config.toml
num_key_value_heads = 6
head_dim = 64
intermediate_size = 576
hidden_act = "tanh_gelu"
norm = "layernorm"
norm_place = "pre"
bias = "none"
tie_word_embeddings = false
decay_fraction = 1.0
decay_shape = "linear"
train_tokens = 625900000
max_steps = 9551
dataset = "wikipedia_en"
Each number is 128 + 24 x the weight over its row's rms, rounded and kept within 0 to 255. Layers, rows and columns count from 0. Numbers have three digits each. The size before them is the row's rms in percent of the matrix's.

# layer 6 MLP down (transposed), 576x192, rms 0.0511, rows 305-445, columns 144-191
092:145132116157144141142151109114119112117102101136128103103129139090154154112110122146115104146127168129141145160132129117108141115143161120105144
117:169103135127130095145110061139138114159143118112172132171122147117091133133124185140138150112130107125105108152118156152140141102124045128101089
120:144136133100108117124142141145142125131122159061123150152096133108133165116115127134094128103139155126151154133131130139129128125117126132123106
084:120097142129138104117125135162111130104145144108125119119122158159062150090103119096103102133109128131092115121085108127125129131125102132067106
089:110119114141138145062125110170132115141134136112169131144086141127134145146146142138094097142145098142109131124092107165120167076142101157096147
098:108136136142145086090142086109123158154202167109130136124136143138105113102107146124106119116153144115100123086144117101114115150116109166145128
096:100104148122170144104142134122131153191116135128149134131145116137141157131145142139139108092081173164106120128158109161119141131118124144062111
103:121156128096136159103141113112137126101165132132133120133129103138115133119123150101132167131116153093113105122139174112141126145079143123128093
096:120158100152109137116149137134100107128105121161112141086145104158120135115120116128106124176130107171075175114107140151110125144160091158106112
113:131132159120134137147093111168146104148154127108199132118122118124155098145141139136138175125146115085140148072118169112129142123163075139105136
080:166110132115101135134086125104105132106159110176122103128147088097150134115165184119118123171145093158124176129159162136112105082118152122110129
071:090136114112128111098129126165113148167093150124089139126095122157125140149135085159157149097100132100121149139169115109119137112162161104076062
102:125129078156102136069127144144087096112132157177120127094126120163098163109158113097157096122132126091086106128142110144139118161134145135187112
132:149083092099142111114147132105143149129165176100127177132105150155082147121134135091126168114077172170089120119126140170102149115140134138093152
112:138087086151161138115175110090116095151123170172118118100132112119112113103124189145123148102118132142107121177143162158142110081118167143138096
086:135132110159138117093089134126176143160123153095103141165132176153129152137139153105095124125165131125121153113157145146143153164142146107128164
097:155152163106093156124192132096121117136128142146068149118132116165160098131172084133149142168124130136141131140128180126109154129140135138151119
078:095099136180153140101144164138150122107096166135133149086117093112114092136142149082166140088119169104145134079144140132105139098150162096109144
116:119173106119089143107171124120114144138116125114147160111119125141131141085159146109081120116149087136060132103144114136157133079121089117118105
099:136136085128088124071130140103168125122130120138143121131082154134133147079148110161157137088109109108125157141145146140159127169158152090133151
109:141124120132115152132108144150123117102122149080177153135118094154166163129116114183176121125110125137110145112100152079101143120109100084139119
093:101140148133152165119105133140190114091117085122082096144101117148109141146120118105115095138171107110125129168135102112162126140124157116113078
119:134102145132101141115103079112118192126141142099127149162125108094136127126128152175096140156142121118125136108106132130126163134122118101148114
107:104148131108132204101144136096098134131093111129106064144131150132118117147195155133082128117132105107140139116089130111120089137137150105152130
080:160135110163092203133073131065095098102136117107155160119155110116094111116136107162180175111156156117136141137105141109130149152108144118146112
093:129138136131139157155123102162100144136115128073145126126187086087149161144133183127125151129140113108104107135145149069126109157109094130158118
108:092099143135128115112087122131078114121115160167112127117156107140091072110126115124122118123140186101127072122124129122129113110104095143126141
112:099164118115091130112132095163112116151159141119131147103071127125131124160106147159137183159151121120126116161088100121134114117109155117100149
116:095132178154101145092099133140132123134124116137090113080162130107105115160134170129179103154150138099128130112090148094155129149140147130152156
092:137122138087147142112120125131144132117139148139093125158113115160159095171105087132129153128169106118100159105127123139164145148097177137119159
083:105079126122075111143109154131148104132124141118151131121141138142128123188140132161133152137142141120153214082140151132103112132152149144133105
127:101075127154115147182161123146108127095123106140143112137135152112122121160135122162138141145119110122185127106149095161128160094125123132122095
084:112110193121167142141187099149149123111093132152128093159188130144092171140107148101176145109099161138130123108102130160114150145114072091148135
108:117137145116111120120112132162095098107129112147100182105121077099147152123142119129143154124126126164138094095174110138117157156168100117137085
101:130135114081090143125127109170166172118139129114117123137137154151151165153117138115129138091189084103134137135111127117070103133150121139152143
076:083155158110124173136095153153109149124118126116162126150120134090114120130188118153130131113136139124132118153121175119126112132178185104118112
095:127127165110115150098120077117119129140080136111109159140098111145148146114149113104135123147088120067107139145131135142096125143161124180124107
096:149096108164139100144111151119117120131156112116126135130116110092157197135121133127147121092074162094134112128135143125079119128078097176177132
124:134098148083116123149098098113130108135142101144129132109097184087116109182151127148112168132177112145118093120113102103130146124129157097144121
093:121121140130088077118124165115131107116162141097150125140157152077163161141134154144118132088129161080135139142117159079106123136130071104174139
100:134150132181179129134173118102113141149156119130112056141131142136061135138155122154113101081120159106134049137137137135090123147162106103084119
107:114146140110128137116128156121109159164114186109100105147148139146120128134145119163126129140126104147100117164149139106129096123081132156157109
091:120112128109156134056143156119143125129122117135135172133136115128132137120146114168119126122192129095128154120105123089105153088125139080135165
111:085118102167128177101135150113123098098135101153129137082151121140120131097119121150129136093089135101100145127090177141082129145129114141114142
106:117105098117149162133110134134124120133174136095121098115120107157114127155135122126114121111131123124102124144108107144175135168078143140138170
110:093103131124105098134144105131096079155108158053168164111102119114129119128148110168095140113150108099122112145090113106122154118124104120158111
109:161120123113105114154108096114149153141125147101126121137084138102138139148107136124133134157122106133167106129096133150110132127118086165137152
094:128099115125164141146132143106144179109145151089104156125118102130110118153135127142126134155119119115156104107141115147172151078111134137106136
103:134101147148073144106136168107158100109105139114101179139140129141110109120134143108161125157134137079064145155130150139126077123106126130105149
097:119146150131078143108135112138093094152125132158118079164079132136162154177141123169150130119113115132136115183146096129159088130109124128161131
111:102132146127153131123165141122129105111120126127180123131131148101138115101143149125138159104164113154126076119116114104101104145115139128149155
092:112109128134118109109120098119123112132114163134137136124156132113143127163137112131145099115136153166163126084090109100121103184146142104137165
105:139123078116100076106122164124119118089110156160150152101189142123141116065115096104125144086140116134160107129111108087169132183126128133095139
108:112105140116115170174120142120163090163127106131169075140129146148134095111131130100138128049102108147130116123109116088118125132145136120140090
092:157154094127128152155117091159148108137110112116121099154102115136137101120130110116082123123143128195129135171143119173107154135167164129116148
100:147111168110149053082120114142127124101132144116076156129105141142106124135142100135166143149106152111139124173120167133114135101156109140149138
077:110134118143089163162120144114139122104132120106147122139140151128111140152150105167125104109156158117119127135137172106104147142125162123116112
085:099130111116176160113119156134148104122108131110148142140134152149116123143168141090093158119154151116086107108130122135150124124127097102101132
100:105083150088129123132122098120156101131134116104124161141165109094099129164161152131129094128144081147121092170140147102144140160132167091156123
095:135142138113134133144114157128104114155135133176129171151121091114169154110118079162090173143130158116116162104127140155119113128105135155115117
098:108127127085136129137117112151139107111163146127116089117097116159136145132138151122125123093097122148108105115103092151115143105116120098123142
081:120128122112126145140072117072134121094106132143180112134148131125126107067177126104116139107136115109112114115147170123111169122124119142128182
097:154118105138124136139077113134127104110109153135113140107128093130105149149149103156156139180141144081149083137105166094143110114088131106116104
093:132174090134119102143105127108136096095134111146134125132145107111145167130148129124121097123112167161153118162160115109153139173125121162176137
090:150161143174078142113086154099151117128151155128121118138109151105155130132193134151109135061172120082119138129100088115114116156152147166131168
104:142101125153129134109108105127120182128108155161113128156165132142073097098155136118129127088173129131158124146130108127067085098131125151084145
089:117165139111089143147133153142139117152152150153151130120104146132133132123149144161137119060116150079091128144127153112139150158143133107108145
090:163174122130126139142108108171125100098114167100128107106129151124129168129144141103156117137148103085085121150095173105124144082141138172119140
091:091144119160110116108136149158133093138158112077165118050149117112139074156121157082093123130112109142146127057169121114149170149171159108133120
091:147155103145127096148112106125134100098188109125133162131164100122150137124130089099108123116109138097135128138143150173165140134106158154137109
124:111136127114136145142122100112099126128124143121117119151142116122117138126112141150113154136162085121159178140100157107134104103126132145144101
109:114138119101149128133157108128130119142095162113165129172139132122143109145120114108126122102128166179127158075111127147139094187081126109082135
103:107113105112156082146131165116101139099143104094137151107134131132125120082171171179127132116137169117122122115111119151113137108106133104112133
100:153138115123142116149115164155110103095148101130141154101109187149150093137111157156143137127122169086129115150116111143133136102118154124164128
095:116090137131084080149099085100124119094117147133117104119142134107138122084111141138117091144151110133120098101123138099135182124103161135131139
073:111124111139131124157127130133130162119106170097123110123138134185109102130135137139093117104134124090150138116132092115131095127155116128169136
101:118125150103098112126123131100097121131154126154153113151164125156146121128076129096120132134151099091153137155163117105140123131117111144096094
121:113129147069138135085078095159119121097120126090122071103159149115121142158101096094120123152140143156137090143169136137144095119108114136152144
096:124144131188117119160089130103159101151103079170101136164123109088133146100132121139141124091117160112083131182104115167126172162140152159114143
099:123123107189121134106137115054129149124092103149112114143135095104124131111145116122113132097117138141103086212115092162176118112130122141100155
096:180104102130118120143081096105120154152093177117150151087107120155143144197138133162067119127143137124127152118120162138119176110103156115135149
095:072128131121148113131099129154165145163123119173122127103131145134099111116145124159110090122113115088103155154136121092142128112098136129123116
084:144115102143108121124155124109148129116128151126132111108138168108133130128105175138108113148141175137127131088120093118140156170121108111124113
109:128143133104146123098134117110130149112058146111127127157147122137108100081111134121126121151138112111144129120138131086150140160148167123120183
101:128178190134122146090113150138126129150159128115125130134111159128108104133144110146125110097110145133120126092106162081106132150107135161142146
107:153163094118167155074155132140153120118105123116113094110117138116131118144154125121122093143149192192067090122120126105117114124167090147115111
086:120132129133148158063121136137090142104129152095174113141119112130143114131116164127132200107121120140128102090116131113136113117133149099133107
102:127124130125146092107113120153112113159103136129142105118124152119124092196108140152203083128096155119103103125112099128153140120161076132113095
094:146107138144130115153135144140145142150159151126113164087154147104130148083109112054110140140123115148104100130127107156116089110107161155163148
109:144184138100141178149118178124118131129157121142114130124080147115142127145115116138092105107138153160118134152113119098139102124151121160130152
111:114107131128122188111167131112113107139104094145118109133144133153100109125111171119135126165088140128179111139097097131129113124116106139176166
076:126144116111123148146104121113104089141129180138169123103100136144165153128130116117125121102153113137163131092104122069133139145153131121144101
091:095144126123127173127128116122152078094138111132136119085122155140113117135123106125090100118107106085160127145115142138132127125148088098122125
103:126158131121104120117159159113140116135119092129107111156129124133157130148176115117136137104096100154128121122176114132123119099093103131136148
104:141128130133118149150115133101153146117108120093078122141113121153101151126105133134103116112112179153083126194157117120131117142128165137179098
100:102160128108159127108109146123133091158096171129113152106133093080128170117154116116140124143105133160142161135146117125135133163112132117108155
072:137152175139127142112151142157072160143151173171128140102147106154157136117100123128139134109154120099152164145135123112118105129156098165112107
118:151132122157142096124146142128127119155140124109157120111108141157144134103182159199090134176105107157104101132099121086140137146132165154135111
089:112121156142125162156095162109155144147089090117101079191121119135124118107130186153139120139144127179135129102118133111115118147146114119130164
097:123165137140121136144131115130135141122124111135169120089049165127187099136119127101149101081090090109099105135092149098150141093125120129152158
098:113121145122109112136109142139156126155135109154175120145147151075102126136137107142102126089189145112100099116110156113155167101140137143101110
098:092130162080128093100124147134152122144134134164143155102135094185124096184123144116087129128117116171136159131126159138161148188157117111147106
088:121111135164105133080111104150110126105117132111108132159061141155149088136144108114162119125164120086158149101118150109113175132139108139123140
103:190120130131091132139124123105176155151103134155157104107161103125084122091117131111110099103149141109129117149125066123103114144131123105137133
104:115147117160174123137132104105127068128133099126121153126156105117071164091071130126131110139129109086141125142126116124158145160137127108134140
093:120140090092111140137148157151123166112112143113080108170071080125100089122125080067164148175114089148079157157161115138151115118130142134159114
118:122121099140168127149154064128142120095126110175140149109112148142139118147150109135104079133138132104127172132106146120142125148102160117094137
084:095142089112167165125133120126149119138131123121158130128095109139144137133142163153155138142099133122117122109128149080102156159104178088096108
093:154126078117130132150106104100102123102158083129109111082153147195128147160125153164136120123138115137115124131120169121124144094112149168152146
115:148114136145126130115131114165195103149144128109100135117077114128165131170150127093130131133106186141135118078102105146134159124136090123110143
108:101128161148117134127152096131122098099112131090139156124159072160122110130065126154072081148134135131097105131143119120154141123155134113142148
115:133117116104126107150158150120145148117147122157115152154128081115126120127125098117082145143104150145166180117127133152111139159063145128103142
105:112122137130135149117115114118121119102131092129110135132159101146162142129118108147137053160138150106118148089123126087112153168130106119148097
108:182145103138126121154108126135094155137090169143094094120123140117134139105144125134121137166119138085138141110109111116126185136134140151088116
105:150120134105127150118129137096132088118119106102127080154150132142117129160113154145086125162179147142171144119148111129134144182132127128134155
089:146135112146156100106118110125121097128163130136090119154149112098160147152171109140172130121086163126135171163169135129093109129151131112106157
077:122149121156140083139115170136133143124111120152118161150172067116148146115126122152127101086110140087093110162114090103137158130151085118153143
111:113134157142136137151089131151125159131166165107112135117148164119163133147122131146126142109123122152157104146158119124127140144138111117121146
108:147082126113139147153115129133150104130136124119139115119079080121125119102128141124127144139147154155157119110136139158123156143110114127137134
105:123092128154141093102116125110121132160128112136150094151127149133116130139099142140085107149125101141144106155129128130135124118115118115178149
101:155132109108123114117090145103134092095168108173123134109107158134111131124114102137131118127166129112116119105083137097120131124165142140144121
096:125161159146146120100083125117150169131120143109126113159146126091125085126105134128145125108124148091140099179082163139124132204121168138101087
093:116118139150143116107116146081180117114119145100129124107120101122160082121114160111108133127160153134057105098128124112132148163163104096137153
097:125141138150109112144096111130148116142126132132178127111138106097208142157151165152141131102120097113138110144132116125126117134128116116124115
085:099118114164140133068086161142150117131117138126113146184144123125134132102111119117162151146171136070120123072147171126134161114125114108131126
111:117097127128160172112101125120140160152134127097179142116156168156099080107121057133117104125138122162110116113148149136158161119136154190125161
115:076137143118124140123117129170130114101105127124127119145172080068117121100098122098082097169180133127136140102148100135146107127151086146090130
114:132102101147163132152110102113078123130127120119151131115151110108066124166175099134116093096124131120064150065170126162150100125174158076099136
100:114152111129157117134134126113117112129098155137113126135098088136141138183158105144120115114120134107134149105134133151140162183173090116100131
111:179151109121148104111106108133133113189124100090132098135144150146146121100126148151144091103152154102160152129128148143129157151155135140128095
098:107117123129132104126107147107131130071135116148138139100134138162103164130132139112126123137127112139124098105125123110158142146136161125142173
086:174118118138099161070157130137124107128136100121099083148133146171124095066158134148150161136148164105149138120104119163112098076122111081146098
096:099147189121151103113161091115156132131146129149156108111118127125142129086116161135137182084139170128134073150128101128129143170112133145143089
083:136134114125112160123135171123129110135131117122164132132157150111101119094121116153156117094127104095151128084125135108133091093151141139143113
099:117120136140135107121139085161081148122115130145079142139178141139206099118097146139134124133123129115121133107141105099116201101168067095140082
100:128102144089129134102085148111133156107146137128133113088113145150124161191110137146096130148131102134121079160089148118158142133099111122113146
107:127149113110090108130108139119114130039094120120139120153118143098140106139141126138137094121176151117109133133132101124149086117167183124155129
095:161141143131134109123118152151134115122137130091153137141146107126117141132142129144138126135116123097145149148089124103108161117112087150141137
112:115117143093112135160091178113114126136110093095115129154144113114153086154166145098128150102132162143137119109107085105127152146154140114103127
122:099112141108141156119124152146096125110137153117169144138146099133143112159088144111146147147113134154124115077069140113111150096103091153136134
099:106126131083161098121151142130141099147104111147174091166120161100119148158094174142122164151113132159137143161105105116088101121154133132109137
# layer 6 MLP up, 576x192, rms 0.148, rows 306-446, columns 144-191
113:133087154092112113108132164206114130108100171118156113161136146116143118103086131132137122125166155104141133127120120146117145132151136113151126
114:127152112100107138101157136145129074142089125111113126109105122182116183170109115093114128092112120140144111161128158164144121103108124111107122
090:127138156125093120135134115111134139130105126150116168167148072161126093098123095111115166127159164138126119130150151087172133141118115148155189
087:121146113146144177106160161125123102169155109095093103134091130093159169144126122161171138084126147150101145147094147115121108157162152110136128
103:144132120109132121110105133089131181108160140130137139143093125111120124133171103115101125135130159143139166079135110140158123114150175122141161
091:131176121134163103147145149141152152122121136152140110101168156082148109128115128100099130106124140114148109105119093106120122158123203121139127
099:128122126115160108150089185123195127117201119144133112120153139103143062165120114117149119143146140128140161107162174136135156141109131130111173
089:146114117165119150142138129089166090142150133084143150113145151150134112110126103121152121127140153119113134107117137139145142128154141166089085
116:130122171135117136124153106102120132111142153109137121152097161162063120126111121139108084104122056131146129074137148131104113091127155159145108
094:148124124142151089116130134166131090096157097096100152153125136133119136158127120145119145103158168126116132163147152116117124129123128105127127
101:112119128152045127117097121140135164139160131136158177123124105099143104135097116137167128142172118078059151117106145146146137097138134134116134
097:161150065097130137095126090168134124161092153099127139129111126140128112124114158144084118160090117113130145127116105133137116128115094114087119
124:145101117117110142143145138118141094093104117136156152111116109112115142132147167151101093139137108129080133132142104156147091118099098087128130
117:143110128154112079116166134131059100125168155106128091127122125092138147178144147085131128104128105105129140154128101127136141136139122074128155
097:103090138148147159172153109135164133134077135102156135136135093176139168115144129124120111095142116127077134126133102118147128114109107126064155
097:113175131149090131146123147129127125130125130116106156123117127146141129143112102139115119097133123182132092120164109127128169145122138149144146
097:139120126004085113123109061135083131133106140130114119143132175097151170155067085162141117151102135135118100146159103150125103128114106123128118
112:125121173135121114155136108170091167102106118155106115113115118138157129133106167140109121140094132142103118141155123109120106064139136097154128
100:116134117125119118085154146122122139117199122175093142121154136128118127142122126110119186121107137159123146174136139098113102161116132120090118
111:141140137081149085146121126148159159115121123107128152128107149103133140137137102144136099123092133101146140171142126119106114131162097127141135
089:137110155113117139112134158101066149151154124110128139084159149096163131098078121144147100145112136166148118154097115090142097113146126135102164
111:116143159133111120174130150134178090109134115133069153100106142154141132101119122149146175150125110161106125096156137142150132146120103130089088
100:169106140140144109174133148137161129117141183106137123129100137164163142091118101149135153139115151109123099086151163094111121137121155075149173
087:125106172129113102131158111122141142138101128139102130150091138109189146104125080136083101129117082111101116143158061106089102116107102123104124
083:129140106144167135119156161130142110142123128150137133127095143155148071142132073130137128115087113121123143121146110150126109094135133120069131
101:123130153120098109120126092091169095121131094086089174119084177114131164124117145126115111123108099098155114095150118120133150146132135137145155
112:094140126118145134105122103126106154088134123164139065126080148150117116125136133149121130189116128161144148120132099139090176140093119142151135
110:092109106103146134111132155131150062130129168128138116141090092152121104123129108135107090185135130126138116094115116131094073129134117129104112
099:098127156110097129151138106106138108111126137121106149171134170176105161118124157134115105085130096156113154106101137123119067136111188119117110
110:116130112113175155168145127152142150150139129137123150157099133095143085136114100115140128133099137147172152096150102093119115104114128069120116
124:108113085100158144127176099136156088133120121080118156128086167160129121165130130123104130133142118122142145134139122133110169139114123148112081
092:151161072155087124132133160142118114134114160147140118097051143146179115113118089142078117141123114126087135132118103150167101103099131176123117
105:140150112144095175146124139104151147093126140117130146133116103105148142108126080141124154104110174116153156166158123137140139097139127136125158
101:111140087106138163172094141126123175135138141146107161140122120127153124140124120132116104153137137118136111133166079140146115121144181116177122
083:148131161163136100094151157136142163133148117117110162129153116103086142142098143164148138109126144141156108121131126122133111135127133149134129
087:156102085144118111139115158118165117081163133111137130083094146096106136168128087128146082102146140093118130124166105102132143104114124129132152
092:155108136123102094159128152139116137164133173161108148137110120139132139141109124131113127142129096142147123130095110148168132126101100196135162
120:122151151126082118157099086095137156137117138125143163127124107118102143108135122131116155113118155137148131118127122094155103145108122117140120
093:113143125112133138111159088117176140140096129137113162117108133095139183129129093131072169107111116118119145144151133130129101104109119139130106
103:126125099142034153127096130149087124177112108130128133120108120107140191102085147106153080174120089158136116160171085123155110135118131143146157
104:114126147090152095165136120179084152115136116131126113115140121130102112082132118080107123119113166128111120120159125126081168135138081106155104
099:140135128144109092126139127101150091103118124119118191110119139112112149136136106153156100066159141170072150104156126132085127062169158126132118
105:156129127144106085087119148122129159113142104163140141088080129099153153124119115102116156109138118107121186112185161200122125122127128157090122
106:149128081127117158124102101180133177103154130164132133131134162157147143110141141165137096087125123116140150146140094145179125147140182091131119
108:102137155098135133091132092109124123119124153125126146138130167132113097123131147111123115088145133122139138135139119132152136116110144110149094
108:151121131129109152134119109157116115089145138127143183148091158149121151098141084120138115121130116113095131103114182141119077141130140099102129
095:108099117108125147106117126115120172146080150080117128167154123149113125133144129133148129146124120140138127126112178192126152071133127089140124
100:067130152128075121141079136153127100105148116156127087132090133145103089099073143153119131139077095109128132114116119148162136160127140136115167
111:110115103102120159148113121151146133123124160155117123091082176147096136122142126134165104126119080118132142145159133129156130125106169107138144
116:119138118096120109194098144097103135135137108117109144136105132123127112129113134086122151158100099119123145159109182167139101125147167124079095
096:139109155097115102109110145117118086108102109126125099106133144071154113146087154103074132099199126128110131146142098172115106126122142104110102
101:105152150129124180118127118150113074084103149120110098132084081140130133154145100114142140183084097123128135144152119171120127129114130150129114
110:110183112146127109136115109133112131108120151151126133137103127107125130122150108121104108112111151134124088172157127150126180114176164141134121
100:155129128127110138122139143167134119141134102123118115134100098124084168099084138104108113150148119146113131150140139114113169096178149122114179
103:099155106092111134160089155124120124114125135110162129112113138144183104135144128119141128151105149142121083158083151109170118125092179130139100
084:139112148135148126124173144103110148108124136107157140108169167156123138142128091137165141104120125121135150097170099152154115127152149165125139
096:125098146143105152135139141142150125098143110094182131103144125096153138098118149119146131165150118115075152103114105127100113141138159113116156
101:144116165132074114166141131136101155121148151101081158157113126108138132132122176136146084107117108091137146110162120126108123107101148101113094
096:125125106128138097158146138146122122144127131115139106145050124138148153137112125128095170117119158091118122180110153136137104159129118131072128
103:130147156136151131140156114172145145133156127145151144126137127142105117165113140157105091105134159130149166143153078144105172113097138043110126
084:146141143112130120114133099161143143102075104130114105186104147163123155144110127122119157172109134136095120122133081096120109111111120172104110
100:138157144141117105126096139173123091130112113150181152146128171175175105143160135136085120104104120105106087163131131149135134128103116135145137
093:101084140137135162082132080109120180127132134126127114129137143149106061144150111105125123108101109141118111131163138098134145159125111157104139
093:148124110098152135130130153085143137166160139117105119130123105135116135106100111142137117122092133107055075102114117156108134127098122138107122
102:102093133106121207116165060110118163107076052095091125132126145093098152130135118112072141122134118108134103131161107134125075087114134121155140
094:148133191128125081134148136117114144074131139113145167162127119120135099102107091141115138137131143150105144123139124106111126163119150098120127
091:091147133120133104147123140109104123131058128139109161150155166133130125127076120124103158117148158128128154141143139143133157140137132143140199
095:096147122110146195143124130137109120151079098147125105117103132150129110182173093152148164129089130148152108126186105144100068106122095148094185
096:120141164080108097098106148154165143095098153114107086162132138102094142132133184148151116137131133111127124150119142125125115118150121129139190
119:158157109095145113133117149127159079117129125098136135159127124169124161187109148159175096161166214104125116101099131112150102144141123138137186
106:144090132100137103169118122119096120129154165108128114165128151131123133155160144095123141155147203154112106130131152165092114089132088124078163
095:147150132133144113162108149109147141135135134166181127139086138156160108156121139108135094133091099124180118149100149113126099107181166128173104
102:137135143131100097139091143119129140151115135157117074125126126129089150172117157141159086135132118091166148132127151100120140130075097138089111
094:113145158096118109128106108096154155115117145133128128158110106173140137177133141099134125089138109118134090087159147130109126159116121115150120
090:134132134110123142091148139105133093186112138135165125114129138141128154157115124094131145094133130137135151125147171095152127129168174149123115
104:122118103102120147108126124088129177123131123107100170140141113171133138171112107129144082107138140112141142118166132148081131133148123140102116
120:128101128141111133146102097108125103125131099173129168152113154101091160096141100121087099152151175132169106117125139138147106139136122089156130
095:133148156158171153137108124122130148112074102098144117087101117120163143150165123153108105170136127170104135136170136155145136102113157086092160
106:117138122075149099165146122140145121111121092142146130126150143115108106119129141102128135134101128115163132130161144110090103132150177122118110
101:131131103126111124112149142148151163110113104117098131141148102095118103112113120172109097121108170116136174139118136113115080133103151126096119
101:136114155117116111088059129144139161142111124153111137110115118111159116148114080138151120154145141119134114142141110137122116146147155123149161
089:136138158118110138138129146158151106147109115127153139114094177150107150137131118099134165121137140137131133116105100123107119106176107086116157
108:117129163082087111167127151137161100150160135150134113130105153187157104119173123144144116094110131112135103157145148123151099129116111124151122
095:140140179098142096144107183114125146135157110093107065091110123101094145129114095125106141107095108111106112142171112116117140102127158134123098
100:128161128135097137108157110120128123143177110099137126134089137177086161136149123147137141131123139144149130149149152187123142097119121144147133
085:153092090131117160131092120120101140119083082133137137171145150139116137094090100134122118120121130093143099149143090143126089116136140126140121
106:125111112125114109122103110153091129132175126166100126140116172115122144151091117131137116144141114174041134124154109137101097176118125130140108
098:147146134132136156133115119138135151102141100149153133128114121157077178098136129123154079150123161093091138128130138122131095126172136115109157
105:113138107140119110130177111126122150143153123112087092122116137158147096196095099147159129137135115121131122128131124110173101150083178174088126
110:149129088117105113187137128145133139162130155119096139118096127115112168102172161120111136123105137127102144164151089132121132151097163116129135
080:182090113123110092140149103150118099142115116112132147156149095127087148126153146108148111135127140112107122142177111095133087140101134138129111
090:157133085135135116124115071134130147143136129101105136102137094187156090164141108095151115117109142115130111122139107130107091136109122157139158
101:103137142181129097115124181104140153148124157176101123150089140092166133138143102112096142147108092106123142135169066195132133121133199111094159
101:145124103092128149149102146119128126123129146139167133129136139135134127161126136094117127078118176131193104139117141111130136117114106109096165
098:136131115102131150184119083158156102114133082120161132117145118156107119138160122097103097126154134157113111155151117138125167137098122147095098
106:150089118156134123151132051167183104142141107111118077131137151131148103097117114116149123149145136115129184136141154081117163097114178110118131
103:126198131134153138129118095143157119129194126095132085165099164135163138129100188113129109143140116179136140115156096136139131109158142105147113
082:095126150123136128123151144115114111139173138137135108116125070135170095184102144096105152150108141118108108119108173136170155111128126171111140
098:118106127125098140151133160087152125073163128127138190097138148086146150161108142112115085151138108090139132126167127161126096109130133105138099
097:148109112142135125138144103142147105098098111107108194132101123120118137112130125127128075130106139121138149111147130128108112116109139145128114
097:128126142154122118097106087147101111100123124158149102111136133103169166143137131172066106120077093132155118118117096122123165118118098103126182
093:092139172107162102133105138144191052121149123114116100099109122112134138139112099112149202132110138133095145124134116121116105136128150167107113
100:176151136143112169124146135100186157084133122131103102110120128120150105125129132103163124131167169120102136098148151158117162113108086091113147
103:125131141152106124133116100102153136145129136133162126100120170091160107112144107136130132097137119127137159118144158104134122111100168129136107
100:125127168108100113164095135164164166127154188097139136149116109125113105118129123101130102098112093144117128146154137111148145144150152144120115
118:132102122115110106143109140130157169091124136083115139136118124122104095117144138134112099102102140123122128142043069141162097153146120123126165
086:128154188070134136131121114139140134123097081137181132128138153128103107125148146107135130101151127135133131119106113138137193139101150156117102
083:124105095155106102151135096131138157146123152113098154160112145100141129111091135097114148138108097121167149151159126126137088144128137148110119
117:139131120121096099107141125125143119134105116087152136120082108151190140131094123118092128130149117131095130140085098127150157155124115109122156
100:122130174104138102171146090116147105109099144107107171102111161112135146119143138142072149147121092120110145153159160174117144117137110116136170
108:112119159133107078110105131111170082126135133141123130149116131147114128152164123114131113140108151095071151127089148120121119080115134090111155
103:146087086126139118137124151104093129187100137149110160082139126165118074090130125123122120149159128119079129132139147095154124126177216117097161
108:135079082126129141094144126137144103124154135111140135151108090141153102128145135148097132174129127155135138114101154141146121164153102146076104
101:111137134132107138129078109114124124095125116108101145115134127163087116150109098127121123119135130122141139100073127112148117096112125108115113
091:127164154065140128120157157124156137146086154150116128143138164171122142148126125117099113129129066134156092147156132153186106154141141130112124
083:128136138084112117093117099098110142183088161159132127125092144101115113159123158116149140124130091138125166135145152110124126140117173125112127
101:128135130130134148157122155124144146153133163168109174147073132193088122132153122170113119092159130114147117075146137179107136109107116106130101
100:136113136120108151154151159145156096132125131118106104140109119129138110130137099107069097175141145135084144184168092187154160130157102092077143
106:119106112126151120112131158157135126121103113126107068119102176146120142124122099112132119148132135136188118110154122136170123151095179104123126
104:108119138128156112125157149148146158085104141135111125148109108139091088153086089168152071077116144151156124131142118149122105150136170106139141
097:097117141143136103157105117145183110109141140113100148147112154117129116123138156145115157150117103151095161120095134102156142155114137111155136
090:105124164141153127105137092160108128084123120110110110122143099124139114134153135111119156132129096139115201134168135126138125091147132135110154
092:149155139124091094117121113097151123111131116107103121121093135121143166128090089124137107121130146097148137140162119110170170136121128127117114
094:130140098117109153148111117147114109118160113135109140156144155138127061136123146157161085126151191164127133112043128126142109086129161120150101
101:110127118150115138144100138120147109122122121118115163151109120094097133117133132126097102180102091120110166135124144103108116164118141091112088
110:116124123103107140136170112124107114130120125122118164135149165095157158104114115110157098168159132161151138116137097136206145068104134089110154
115:149151145105120119147098169126156120125059135133171135082120077119120097126132118164127098138114158116074132164090133143138094112158151134135123
093:101156126120142123141112157124142117199135118154112131106119160129101103106146139137086128154135125125135158092143155148103151132140147142153075
113:109118088081116140107136125094141155100116133107115158099126138154122145160102148085093132116091144134156126121109090123112137118091123098133156
096:138153135099091093154118096115126107146097111129148130181129140154120152121087163108154126103129106151139117120116140096160100101124109123135088
091:104161153124128121153143158121186109105108149154154144126138124115154127200111066121132115132133094150131099146135101099102107129145152117141107
098:112136112142167111147147097099098094159111078089137101108125176096087103166148119117144143106136086102184158148128132098123163125120163139093085
087:106115126098131163100146150141123160118135119078095136145169134148148118159111157111122180115140080092133136122168110151145111119132154139099095
090:166120130157139108139128104094165172139123109108119099092088145121089122107166095135136113112153110144124107131111128112113116131083150134154098
095:115158098113159077136140134116146114121123123163135139117082175144097112145113119091083135129129124113093119141122170130122118110097100138116086
109:070138160108131102126059108154131119138165188126151153140126154118153122135168085152120135118140086125109117157107148093166101116109125138132106
098:096143166153113122173134103104141117123142090150089167109153153142120121137151096123110119135173114102112121145153143120157135099166176124093125
114:110090130104139114138115070088125174166116153100131160120153127116149150144151129122092131127106137174140150122143101093103142121129115144133165
112:135141100119144117164138168129159101140116175105144121161147130133141112145093110124142122148159163155106137162102130138150142131127140095118130
104:125122114147094128198162141090125157131120153114134113109142109141107061143172142104144139081137091124156131168145145129160136078138117123082157
101:141123129102113076129127117106104129140122123091115118123135123138119089115141156122087157154099123144140158139151157156184117123164122063094106